python train.py --n_layer=10 --d_model=256 --n_head=4 --n_kv_head=4 --head_dim=64 --d_mlp=1024 --vocab_size=3979 --activation="squared_relu" --norm="layernorm" --norm_place="pre" --norm_eps=1e-06 --positions="rope" --rope_base=1020.0 --rope_fraction=0.5 --qk_norm=true --attn_scale=0.125 --bias="none" --tie_embeddings="early" --parallel_block=false --extras=["some layers without attention", "local attention windows", "value residuals", "a smear gate", "an embedding shortcut", "capped logits"] --init="trunc" --init_std_qkv=0.0431 --init_std_o=0.0431 --init_std_up=0.0431 --init_std_down=0.0 --optimizer="adamw" --lr=0.00148 --lr_mult_qkv=0.7 --beta1=0.9 --beta2=0.99 --lr_head=0.0112 --warmup_steps=200 --schedule="wsd" --decay_fraction=0.634 --decay_shape="linear" --final_lr_fraction=0.0 --batch_tokens=32768 --seq_len=2048 --doc_mask=true --train_tokens=232700000 --steps=7102 --dataset="wikipedia_en"
Each number is 500 + 40 x the weight over its row's rms, rounded and kept within 0 to 999. Layers, rows and columns count from 0. Numbers have three digits each. The size before them is the row's rms in percent of the matrix's.

# q: layer 5 attention query, 256x256, rms 0.068, rows 70-127, columns 160-191
# k: layer 5 attention key, 256x256, rms 0.0628, rows 70-127, columns 160-191
# v: layer 5 attention value, 256x256, rms 0.0646, rows 64-89, columns 160-191
# o: layer 5 attention output (transposed), 256x256, rms 0.0867, rows 64-89, columns 160-191
q70 084:474461435509509508500489521501480532552488528427536545532523435470446562464526524549530443427522
k70 101:470584556475509511539505560534588524526477550467503574478531538512550500456464503518534530530522
q71 086:460527471456502452514469462487499550486530455492413495462507508466533496506413528558424439531556
k71 108:484473502453461486466475472397494504476574496504460477499455497532531513516424493458437496529466
q72 097:530473415454478419523456434402470526446531494536488471451496511413504508478483416506481495513441
k72 110:496499524431468483464480449460462489432550500522460488517525453536488455515481501482483490496509
q73 094:514474503509498560514473532528551513535526557549558422476490458473522522483508535494526524559528
k73 095:534535499512517520525467480551577553593478511438472511517533525572514496475489515510545491515506
q74 090:483432545506481513532516549528515534503529520480484463526513499476535550474457481502471507461472
k74 103:450552478486470555510465554597534499520443537482518497471474478550464515462497549530539501484486
q75 080:482483509493531490480485455417456550424481479544489483476422515452470377512536510497473484578516
k75 081:476435480482571471410436541451466512456550504539467562468525464513544548477431514472429485523524
q76 099:529522542482446542542530529554555538558483466497515572496552559600455574501513553544536527492513
k76 117:462474521565560542588475561569540523562465511512487491514508530493544480490464496503534473505477
q77 082:536509452484511537555513520543600487490480545535567512540532563502549451505506427442490503529499
k77 093:434496504545476460503549461474486503514475469505488527529522485556560491538486510487448529466470
q78 093:515520505538534462501528545521491503510412499523554482507531553529530468544571435538526502516391
k78 086:442512492512512510511527459485441529512423495552525491508500528445495485440540495504577472546565
q79 087:452548553564502478576497581463537536479456501561530545520411567540569481535610558581514552494540
k79 072:483438432555493545509485443515520475505476486467515477447467466478440504538488513449470415489581
q80 196:518498504462484470471468474445456483450524539508451465507473490518496471534516527485454465527510
k80 093:496495520505490508475486510493442455480525544531469470509474478510447497554494476463426498496497
q81 089:540476503459477434427490454466495452436496523501464467470451451481508492517526534485499474508491
k81 164:515495487451525478466502485430450502442504494548457460494474516505490457534497465451481497525445
q82 116:517510520492516568512520546536511471542454488437523528523573508548456552484565553517501571502519
k82 136:462511474520532506526503507553514526583486511478551536494508522515490531478498505530537493482529
q83 096:555462457512571524510473496520555460543506559529586500512502507515505546533516485462533494535507
k83 095:541530434515556523544460550562562480495493506506519497516566528468517491465567544542548465451508
q84 098:499480478438475451492529469488488459434539522536493448445496446471500499534450456469482477489509
k84 118:516504518446493459469462522414425510451499490519431482488421511439510452527476445482448498514453
q85 076:508514398485459444558423468461479540543475556549541526507486486475502541496441519503491441540514
k85 068:514532529523519499512558513548471539462498494507443453516491485459600503511508444485515421458513
q86 080:528498507531406502429564461462498427484585436525443450556520524456465456466515490480476510460472
k86 098:440473514496481472539564452470459536519540515525522460466499456497418522560501461432520529528491
q87 082:461553483550557497526449462541561473550431499540540553536560495538482504534556481517429560543484
k87 091:489494484505484544473494523546522557529449497475513502533523518462523537460466447497498527519469
q88 081:511486521504534501526584547455535505534429473468509531526494524520430530509519525502567487467480
k88 083:461501480516533532513478546577511559543517499509493518500518564509492514462545602455497479477469
q89 098:524473464505479505469464522510463517480535475538463507518463537515526483509474464515474490466460
k89 103:530567518451404468517488499458450526432466524554534433456508503487510424511538529485489526521515
q90 092:463454548543507577526580541511487466566535518531485507518525526531445516458441522450521599495548
k90 094:476513444517505518518577531484520534519479495435486490479554480571483553503521529523456468437519
q91 105:494590431526544543510460460553476512538412475500567528550489485495502496493544563539529493512546
k91 127:492558505467528521535514530536571461549494470468541509495561514508502551450490525542565527514488
q92 085:439435484525599459528481537457540512497558544480472456479447448451538501543476547428493574437530
k92 087:564566509490557500481441382500530428486528548499440538477481527461466459542515501484515507478529
q93 100:499530520560538536510570523558552493475519539490561511537523447508497548465503480475572484481487
k93 123:462535479532438525533524471497500477546471467432543528497462532462473506463510492474528512555520
q94 093:525505449465486434491518494506494501479496571525550505523458488498512532481503508484566462494434
k94 092:532427534484498518469512460496474497431562502524465536466492560504571471499518464476462521534465
q95 084:543456461484516604594504469492481482504506486557473437537492500476510511555504476450588505477500
k95 081:480555544497547514492551496500546492484512527538450504497454515508475499502470522532490539463456
q96 089:481527525523462485518526570467496577501543462494414540541524523590479651500468456498484507536443
k96 076:465468528547475451497476531474504556531506525503543484535440560468500473437484508537438483526451
q97 116:521424497563539515404509514497521502489426483548589570512412564537508476508471425527486552493460
k97 074:546536489485395499517507427469356478478484455541522501531493466511534507507499473430523513525499
q98 096:463467519520529434466456570495490510514479460513513520526454483437515508554446511449497507536497
k98 082:544447487536456511480502471491501483457553449551507589536493496476510476361529503495541539513523
q99 099:476382496480506535524482481486514463472467494455481498521525438492518487513486566507607467445465
k99 073:543493507519621518488498497459515530544581560483480541481507550397534529540476527438484573580498
q100 099:501452540478460426508532447476433468487569528473468543422553460496479519528547544463480567500541
k100 083:446496487564507461470488441507426524534480509614489462472450473510496415526482474481482459468507
q101 097:525452518518609473471442499499474436484502502552535449504458487515520481556449423460474498494497
k101 080:535558515496466515487525479495484399429517481587436505484515510499519512436495450498477546553505
q102 104:472516481475452443550546465492438527475501441487462549478512464465520511538498495548507488434565
k102 077:449559499360479476430444557495606536541453488556508484567482502529488434491481524471491524552529
q103 128:513555413508561514601438488492488539554503481560477536481493546509548453498553514453565487475490
k103 086:505429558552474456541497554521491493524566521477507496510507482502552489464537442457510436512476
q104 121:432466520489466485500479460492449487487544510510444506495524469543515499559512500439517540432487
k104 078:503494531504490534514535439522481469476509505494544501465450540457483446508597502477494456494512
q105 091:506503458468456528544515550518564563507445467431509517476521520581496528436512518538484465520516
k105 071:557595532516476480480575431495499539488539567510501493487515484468501504557570464494503491519497
q106 100:530533448517475508523526529553540553557457480489509494492515570500515517500505494513511484549510
k106 075:489429520443500564583535475457483505458509424469468520473541477511467518420529565479567480476524
q107 095:488575476474493432488454458513434474540489579476510490492552428486516531523476438468447558436461
k107 084:502430533502500469477522498551488481459463388501454459438467527474519499474477401556547403562497
q108 095:524503498487504499486563487443538491458493523441515560534507495491460486540578502470502544555528
k108 076:456534423559484442418486573533542469493538486539523554492484497426526517520541462570496500544533
q109 102:503474482477433465547479457573406516497547503445432466431521439488574545543480515527570463458437
k109 081:545450547473550531481502463442562455444446448496538502489487544500568478482492464533591563551515
q110 107:409479525490484446499585466478467418484492502437488510492543402499543489552479511499512546466532
k110 086:544493498522464475515555409477532412469527463503553535481472517506445520445524507495541472545492
q111 109:563551444533565504515506472499543572497452482531574547519522539449538476438520523458506416563509
k111 084:430565523449563486458545494538495537556469526454500574548542482457519489474460540571472537499518
q112 090:471548490504534385443528467420557405525511501486587498534447484381551425466526536443476473549508
k112 084:514465530504495495474456453513558411467499506491542549475599471554512476426464592502478567511535
q113 099:530451545551558496443557553398507455487543536534526539580464525445443509437469487400503490548470
k113 078:417493456551525461490549485553499491527585540548498479491487467537522543448504479531477476439599
q114 101:457534495424580466443505440481481495534464541537441510429517439452614459509466582513534430534479
k114 082:511469574480513565426410493423437541512520539495506517490519493483448534397519486445467517503552
q115 092:459542495476554491444574475479455462520425493446486571438561448564556452518535492491396489432548
k115 084:445474476519536429521395543514521551537431549459509500465505539443440510478493446517528474468560
q116 104:479630482548444518503584467473479548483517527476462502491503573536424459473483586541477490423559
k116 078:507503473523418466570471486458526529522527474386488492452480454463517560549558497485456457529501
q117 099:521559476486463531463510514480521528470428518478590526523463512516453508537516597558427476481595
k117 077:546601448448511486492472452564494461494431527535413502422474519508505491541549502497488457517500
q118 098:455513456471452502594460483534410500476508477510484489531473456524586516589500558564547517477499
k118 083:520500552548540506473496412600560502476504533524526487427484483479437501438527516556504457564474
q119 093:519540538551563543455476522528514443505413463438501566510455483538480500537518525510471501513541
k119 080:555482434459469431546449534477496478428530415484504521551536487422473542540481501485463522516496
q120 105:506442504532470502450433586474510499453496505501541490539456519614451513569499479551417534511478
k120 067:604504474463431464492533539434531469512493506549531496530466464440508489507555528492555468561436
q121 087:455509470371440521537475521592496567583528510464408500480500480547621617494501488480532511501481
k121 081:514483541507515524495567558489538532478486487494513488462550523457394464485506492507494451501521
q122 114:452502579476460502543511475507462477456486446450427512488554430526464488542523583552516541443554
k122 087:505512471502477500495498495482538442554541579440453476552424490495535520461511519441486528484488
q123 101:502512444512511503587489430547512476513491523466503521468511524444531504458531551527532465549496
k123 085:514497451490563580449534505475426549447491455493470493493526532557487497523518472445564459540468
q124 108:479530505514524502442501544542527549501476512574526518548416484499527516490414415478430484476544
k124 088:539518488457478487534466530467445498476486423548532451410518474437437472555465545526497561454441
q125 118:465501504580430534454484465499495520503507503546519500504479516501534478497464427537541488488496
k125 075:531502538443432512493533508460528449535480527497534561493534517464465507512480506537444526501510
q126 085:519508476519446538492513506546409532495530454510473503509530476483501506511519535559536454558449
k126 087:529532519452448496546473529474453523511500578466568480480519439494503507458504567491512490496582
q127 092:577440503460480548511509568532478544501518474413461518484463525609466570563524474551465517463453
k127 076:498523504471534477516481562470519538403556470588462467568492515511522498534472439517516474560553
v64 110:515540510569509497450570527529561524500529475492489491489589515560509525500447440536507408485473
o64 105:526519523533543501461384479549535517475501522479498477495404515496521449457470496536507544508485
v65 111:522508535482539451469504519572477530521434540543581463460574465465501552423380536519492547434516
o65 111:480438519493517499577463527495519464524496526476486519518508516460515562504496537484509487488477
v66 101:511505533474444515454490472485468471471559506473522477483509536530417416494510460529464533521455
o66 101:456489493430497472529449441493518495511412519507441503461481523431464532470508508456500482477517
v67 107:522504551479531499536581452557478422495511545436532554449518478511509534528582486483505530402571
o67 106:531458520491500488446531505479553518460472387522528482495583474532470511523475484502494428505556
v68 105:460502479494509501476519486498525439534482466559534595500482551475517486539483439533472477517443
o68 101:456544571530525480431467500435450480506521477539458520499473537505514490507471501478519509491543
v69 107:529488542525573564513464482537495419483451405536481527425483604487504508493509556462546461539469
o69 106:552565479517497462515522490444440552547425479512504449470522545527511462390521530493550487519532
v70 117:472491485434430560515412599569522527560538534478487445515531432531508533518491470490514532536464
o70 115:396371479487473468537558474554554482497478569540545461476431496541483495498492477476479521519549
v71 100:464407519461503474512403513485542497438462480456539577549464547556466474536455510550461501478459
o71 104:499409536516483490487506551417489496476524523468445491509524507523515466492525515483526540571513
v72 118:433520464553489564476443534491570480492516551488429459518453565471457498550396426460553466528497
o72 113:514446421549524516476523538456483487519512515513541501529491503523529451500524438519494535473465
v73 108:513529527449490408429510533532522607507430532521470561505555480398485526510445492515442434442554
o73 104:494560454509533508491489520545511539564437504478460476513458527505576474448465496566516499502473
v74 122:560507450540483520415465485423564478499514524484508546519432525468483485495475546579479508544499
o74 115:493546493473531444474441481493502537565526503512481524463628498471488457412535446494499539518483
v75 112:512444458490583444511508494482490542484531455525485450418521557493493457436521473611505552461511
o75 110:577499472515477525512521511495496445449474428525474420487497520467516475529456461494496500488505
v76 108:486543466507512473544492531516489525453436497573525410423552478470517478514527491450473517511486
o76 108:517530491494495575529544517530533514519508526433561509488460503469557520484486486503518480481462
v77 106:527592469481550428510469408464494484514534514476445571418470517460576493538539506590440475521550
o77 108:547515507555502454435479565444506492589517457521510493470536470512558468537528519485461581505519
v78 108:562491446508514498459467587545526511455482531569520438474504521465528468475600531536449446514419
o78 106:508571455530454560518509474546481480520527505472534494528516492500478495496492502530529573483442
v79 099:484497466531521498451601505528466483498583483530530530426480627577496524556413434465486526511464
o79 094:510517562490460414494507516496452503457533491494443480494554566529500526500485479571501511486473
v80 097:502477376483589539503468486424528454454592482457482538557514518548526460556521519418503590541507
o80 101:487460447490506467542514512431513482529428516551503508460530431492522501548473477454531502470519
v81 108:491465528492517517482482460494506509473473537489435529509507461425423510405503499508476540473551
o81 105:498526437495428481507521504509596514502524549472564443497550514444494540429448595483499476494494
v82 114:441511517444535445469568531528489539470535402503481562489522516505489547562484489507426494537533
o82 113:426547532539554429453464365471458547449398506494538490468434501472508501463536503484498523507574
v83 105:507495511494412485565503486481438527468479464473571454524465478496571536422521516531526530482555
o83 104:494520510475465519538472567541527504487512402553456510465464481493493522511496486504463404531520
v84 105:507480538487551496546528532525469514507493529477503522408501477469584491517444578513438587499506
o84 100:443519486523476497551528475478490508475408461513532501482488540521520503474504552525448501499503
v85 112:468490409473490429530515447500472516517494442514544438480584525455553527509435451460539540543526
o85 109:483567457479477471551486463479472461522541486524532473544485520526542480515474500505478472564499
v86 104:483437547490527533485540453525533566517532447545527502476505499536431509440464514508561490508514
o86 105:484452466525511481515492490518494504474516473481417487510551533518532522509501452480498548491534
v87 097:495504509547450454532565531490501546519540385508535479487486470491557539542467568510506593478480
o87 097:558524552551458500501492584530458492472521530496466503485432491551520478509507496563510563468502
v88 111:491561467568488472466527510508565485486447449481493470519509495471460492458515575530546495457435
o88 107:470498519523559509456496494478503516460471558488473476550540479471492431526572563511490469490466
v89 113:482568494529476533466459446479482531518435545509510541467404473475578489432539545450450507447488
o89 113:498509480486523515413538553479476487463540461472493475533516470507512516554460509529475497508502